From a checkpoint of a small transformer trained on Wikipedia: MLP 384 GELU, vocabulary 2048.
Each number is 128 + 32 x the weight over the matrix's rms, rounded and kept within 0 to 255. Layers, rows and columns count from 0. Numbers have three digits each.

# layer 2 MLP up, 384x64, rms 0.114, rows 338-383, columns 0-63
183103153144100141155138125159202164166159178118139124119073108090136104076105091187102144100152120141138146079141092143142174114112087134102101107120126097121080107136116155147079183134094120
143098156175153126089128158131128140158164089061125105088139099140134178099118166119142106195133157116137121133125132121105113155198144136118113074105099140120077082118144157143122093154108079
107133106193152160111144132099094080114112105146121089113174094069121122147168144075095127150103117132176157190105120137131138114150140072173068130102077136078159124086127119118164125115171140
132177132121157136198128161135124099158169130156202175100176133113078171129090121086116080161079139190125161152134101112163147142168179102063159130137170123153106131060119134144119131148227179
164166112128084103091060174130122132162143154121116126117091112130149070116193108083101150179125181066184119154170171139113169080148128140101143143098116095128092153128182080101122154096172140
082107222143096130112090081148158155138135051101099071122073059105117154117146056071092136148149127159121105139106177101094098109121107157152148170142102071118116087139096120143116140117118100
148112122089143086121100166126163097122150130083072131153171105122119097221201089116173169170111123142124140212175148096166145136108089078086077097125078209092099175166146123131052144123102144
162134101191198131161160103174119197138166155100101103124129132131079113098139117158098088099091129083142146174144173143119144101156141136112088089022128088106056137114152127163157149095108109
126122167105159137184125098062151148143120117123084134116076130115106152132137157185131117162087159086083118101122066088105178116145086116101159179155127099203166096120092121072127093152131117
171130073126150157109138157142146103187167139081144146082142137094157171098137108156083127162078077092131166148146081144127174126120163132125116130141126103127180091122160089146118099139097101
151154166140162145164187190061164084110152151130114152122111124144122115116103150105126143161163159163114139077079131142087181092102130133093195077137129190142145165138117180117150128114152138
104160162142176135181119140140084119118150138095130118183088171135163164099168112092134158139125109143152123174112127138115205130150108107142111202147177111100166197103114110103097132124197120
069124168108080177117186138098136179144103135161092129199111142164131120199152089145170096116093123103088132136196144092071147186123131121128139093163126173130164178090104162164124068155101139
091082129120090138170146124114127129115151193102140136156060062069098139141162134127118106121115050128118142122057104142103182149165059153090115173070106078159116137068112125176186147072111117
168159130080143141081149109116147157089123090112128100139119093132106116119139127133133127146160189127119136108137130130135115172128101137134138080105118144141102080137118115143110126113106152
141161088135161110154093157161119152157077163178120115152130074091145117097138074159125136148127112142166162098092101091182127180159090111128144110099112120133131089112191100105109172071167142
097161094115116104112136144155156128142130147105136082147081168119114151189128080133134121188159210065073129108103122176063130154104107162113154114105167130180113164111128171150122106194116091
090141034072081104140139112151130116175090111153087151169073085142115123091110126100198089124085127101125119132119148121138123116132116109102152127152071096155152183134081097130137093120156122
081122167129088136051067113103145132170127132140083117147109133184166153143200133137128127165137156096129084155092110140140173092177122141140124126140100117162164138157102175076133142116102107
117123204101152114200120133090130193125147088125077078095104102130101135094076145147096100164194093123194138115137159156113129198114064127089181139127095192159084125135146114109117125134151126
126173114143120121149093128177107098151173082122101106140090111109139130120118073156128156143152095144144152106085093170117106100127149141116074139155123115103125188147115132131101136111109132
094127114122114140153118117167105112147144071120175064131143080093112116131134076117142094122164105138107138147109129109128123147133105122146141104132152128110050169081121151133152141110073101
110121186129116101125112110137148124127094134096080085119148132168127148143151062156095196081144141082164134108191096087125143112110110101107130124139129186187092153161141141136080120084155126
156122164090120095183128176146091148123124122148114148127166179047218093116113114138114147165163154134107160137133128156117157158132092127160149139080091123096178188136084109099167164089146121
100113074172124140145150096148115142160141096129125080094108127094075121145109129115086075088133071122120114117159070157077103137129092062100122135051114092149132131037141132123097115091148147
146135113152144156176149085140208100127187170056132093150116090143121124145181157136168118056178113158083131092123150067172145104110083146117170206155183144114097161087086130099144197182140127
110132122143137138115161146118164186122123081089084168087186135166097108105108098141117118149117179070153103146171100127080151122087075163117193098140135193145114101165140140122171081136130122
119097127154171137142082131164119168147099132127097150142120106140128119158109069190149109071097101058093157151146121112168104147130104106139068114080111127147179115114172164166104094168132103
152143080086087096079164081142187088186102105221097134152063136072171110150172103060122109120134114097082101154098070102208116150084105099134105161136076119067158090046060196185087115106137197
125092086117109114097111064179150147183081156176096065175121168113150076144067146189108189157099175076161128162086059124255089209190102086163145056144052146125125143131150100109131102098121157
090105142164102111160208124146113145139119128122142173106085104088091102096123134135116180137133139127123102090121155144130120157148112139137147159138050120116216113125144148107152119151101115
083086088168127095115118120114117066112199116123140122067139126109126100048193101172147109167130139213117180112097092101121158109197159140095176170132192107116110123134117126120121185128113144
134172197119077155151128135222100127150133064099092127111143097070111093081098108076125062164107101074066132140165105196142124075125154134104115089126163157122108081120088040130138133137083160
149067000144054151056108115129232139173138101106091099190129146137142104126165160079144128024123167115121142055181067167159121226142127104124176174161101097155095067076172086175118075161112175
168180142190112149120152145122217123121159134153098101128156128063155155166116118198090085109183135143121167155119163124156175127132129181139095131097116086162131099188126126160094123064132138
168117138104148080133139078132130123110145140091130138100145148110122100110115102154116174132061153075151123098133149148083138165157076104119182132159096116119138133125143120110143088106124132
130109186112188161075075096139195067122161148146189109120064137088188153146175080105078135102144105146125164110153126178106141061111154152163129092120145156107156152115165154157120130118154112
151127140092121106108124163125163082175139087136112130088173094118092148170129117182168120183035097142067117166113130095121172082116117162066128103120108129092156169111136111113181058120100141
152142099148124064161141115139090140141165141163145160104026019059133123062201208040198146048109075166155175132117088101099129113125075138170129224118129107151172101042081054131188174178129154
120135092145115057107160165145124108132120116136165147116156071158162115151087101129089097138150107122092146152092050148113144096139096111115168142133111144078103090073137168110073085132147126
093120167163181135123132098147154165136177069163061173127160133178167117136136108131152094166152082103138132125137113105155113072171115187184180050138150130136189118180171129091151127124095145
040097155089133145121193101174118137141156126116175089183141158115128156161107117113115097126095126128101172112127180079140128161089153117190099139166143129058127150128140190162128111098110183
137143167124112190166171117165121116150085113104149129097152086109140083175140144098070065076128183057093125102139145148153144165152150164146098158151151126175087129138078160146151108239140155
104163081129140136186167099174131105162082116081188149187116139087040142083127085110131095098079152170144161074156152109149107133141124135114163188127125156145047133130113092227120175152141175
166140161126154149180196103133127170128156084098136092153146130150096116106139096105132116083173152154125140128108087094147114108091094097107189167132211167097132145136102114105135178097162168
168125091123139113149119146142097130172118127128092129123087093136156122124095140077139122159135096129175168086146097113138071166128123128107125146102091151154121158128132106171111120118106112
# layer 2 MLP down (transposed), 384x64, rms 0.114, rows 338-383, columns 0-63
116137099136123117138126085111077090081096091103055134119121150198104133148124189083159140158106154073110173165077192129115052150132140121166140161098093128154153113142188102079171105122193106
105178098101103103137107108157085120109094161175117159190102188117148118122107084150091157115151082152160142112124123123108149140089114123142141155123134173153204133149140152142182216145124165
209176142139132113139118149072109129060122104143179089116155163085083108190116099146109138110121142044089132122118130183115107133146186148144172149149123132110154098181128111174190128155129144
150132111123081141085129133156175172070101153129122175149145146109143083139112149153122154121153153075155118133144127180136167148114078118164089131164108110117105146176087112150143145103072109
154107151120050168088152066145135093159061097102133099142138078110104120148100116090100142088174074174054084078104076115139118167145130056145100095140136078152109131107139148038093139116095145
139172058069135162173185095098126127146109134193146214110130191135126106143108127139157077145167156065094163079104076116132156123155138129077167081109148185126121141076121124109144175149118148
113197082137164114118139142126102103181212136072123101099093153069164149058109091178106109141074090111189122146148069108127115181123106145149124137107113148161140105175047089124091169117043097
126162099111141097161161107114076128123096114138111136143064155116042154100169116095121130145145148065118124090162152120144119086131119142161133095084081174107098139120119139125090163133111134
104133101135135129118089180173156107132170163093126137106147125099141129155123179108128171114166155128142087103162143152144102166145140100152126155099134080170109094128157099135116096153082166
120151151154111173138143156090146146135104159157150140150160082082096152129070120138129161159165151167130146138171132142151095093128145177134134120180124167140178103114136157163165149087162145
110130081115149144168110109171107162112111147174099127128134085122096107110092104154146155122078116101154140168119145129216098147163158139195100159112132109128142135121139086149100074139164137
136112087129103139075130071125150134160106133149137139120148102148091115165142138136135115133165171117135114111129132141123056123105138094113156104120087107134119074129142130134131172142088147
162152172154143121131115144156191153158115108130135103141178147096132109142129071166133143088119118121131131152150145137137122174135127139161098214152126093116091120145191092100112116160087106
133166093139040186121165168127113147126172141045150075094159135103079181127068056136093144156191109113141176077133080161086146194105157136145239122127196161191207153134133106131115170146133106
117101144110167135152081146176105121138145106127106099113120136140189119157134117097104127121098107128124145149129106093153166117098117154155132121126156093124156148135117100150123122159170108
119128138124070180053118141085123171087151135095137119117117122172115117160159159105126174136187113109071092146124125155089077040132158140125138097118154112141149133136153135118149107141111177
179100084095126168121056104099117127128095132147123139139125137134149090091088120125120165105197063180151148103149169152157130051168128105165135100157043114133190105070092143150101119064157156
148079149134142168122101187129115145087157089093140101096169151163159118195154132135101202107155108121106172103148142146096100091098143150165081069148173132127147150139145168130090152145120157
162114089124154115173176095120104095099143100133165171097141113123129111108129117093121108083132160145121128125168132118104079192117129166128149128158069119093122115073112070106109094143204195
101119156176161092129100108139129108134128057148136155073094135206190178134124168138076091167063193178151157111115094151130081133078147143148184168081107145098093139147148126114063126168079153
156172111121176080121063140101103162069125105124149181103137177117149162108096106126152150135088162111100088117133146072159164160081131106162112119096062087128133130110089099113124078133172138
207127189085106057092159114088177140103154159095066163169112169183108202111140104102111120110098095172153126033173106140177130143128147157075168149083063079117186059169141068067071157148135170
158054119143118109163131144186061118106131147145137164128152145142107123148079099120100130086079104153138163123138097143144190066150125058160158132120178087100116135085115129156173071067086115
127087119182130145093132120145190115169155168117182120148118092151104188160125193136108085139153124104149123141153142141171109110108189112073124147145138116119100069139143153147140144112117141
150157168153147093113098116131110151179127112049116130112171068143132159095145140158099143172138155103135089195149146045171167123117165152064150116151144149085121074214114101117153164178148135
159111152104128125154087134091044103116150129114179175174111142139139158120167152153088135182168093089153103134173181138146177074089172050093120044115161121101149152146110159137109123080123191
156073102188133154102123133170119087126162132149148083091126112077175131131164150107141161112082132180096136138087125122156124102105145145156107137135137092097160166119144122172142169117143149
159143123126126121181109080092112104146146140123179168136114130129092177078173148143222152141158111129122117156107127123140076136081075138158135163104143158121114126136127124140097083138115117
139128161143172140083105208125083168131100149125067060106159115096103147177082090192096090103101128144102157067126148138102184110150181097158170075087078086179171161196124084126069108123124113
159128141086132168070088183183137143139127204177125023138121131000112079164064099208179179102118123162073131120076180164151082116165156121182124115151067084149146128091135100105121153140095108
161125136097131159107085159160142157157103174108115066170150191136184131144102145141084125162135136125140163157148124118125155121107132152152109100105204122147153144169146145186114163117164125
111144121102145132167125099197198121140075097117162209161124101144123140119107150125156128161224116077161125097120208106127128110093075138161106094101164125115137123088187135109114142142162135
076124096177123080121137102049069148103163133115152157113135144159084168118166185137090180123139096100132086101227151099086126104213106148096188101078065127205194145121105145142165151114189132
200092110079133056155120169087165157216160198123128039034229208064168105166082143087139137075108157112126156076175124174143110149134139134207068193120097177103116080164137110077060128156042108
124123098116168172170111144149088136196135093125135113118170121119158065122117212068216199102131120101120138096121119106169105080137084123147094118112153198128114128141146127128146118142095138
118055143131159121126075135148095100175115145148072126094114155119157174154183144126166121094167092124125099141151121114139121061123129128117105079102098138134169114137091138139122143097171111
172159115121106084148164141147136109117119163090093141135089123124121094116143099150101116136154214126135089148153131108175039218060128120176142207094134112162135133107092133130111162110171194
141132099089041081074153140100137087157104076070151136163140074101133100141099146108121134103144164147148128079117140089139114106067110098083117120144149227138109071094117125139145160082077069
095124040127126088161133078126146106089089112180142225114032070234067152051118121066109113169163202039210092232152124124114079159109047132096106187104230198185093169172125118192149068113176185
137106103059083146165105089113143103132120109127051124148057189120091126100124133113141153101060137117149154091137192120110143122081162109141104054104154114151131141141069066200121160068116147
121145133166088176090159177111112138097144186086197116144149153117096127128127193126105158202168153095182167192073156156160084134124127135103177126156100094157161174162140114101081136155152128
143146085181146136122078111144143112149098161138111187110181111121129183128134179150149100181127127150163116204138145159122111116177151104122164179136094105103128047130082102098129126106118089
122121094114059147078098183142152162130132142092195083153147118063124139142174132095141118100095159134101195122189113133123124142197168091140085152122219188163131102004105112200125167143137135
157148162153133108148151172061141125114163094098155107090137144178127166177175183087126115163137146102152125143079126209122091154110128160157154147156134127159158144117074141094098121105096190
117098070155116124117114123157125128178125138121094132155123156159165132154152124141111093147118125098147118158131144177093111125115119102067092102175101137147171214146138152176133184177129115
141188155113149143140158135087161144104168106146178170117164167162161146125168089171089142070120178098113114195131154097145143057104170191156127081164143103115149093130093200112129185154151175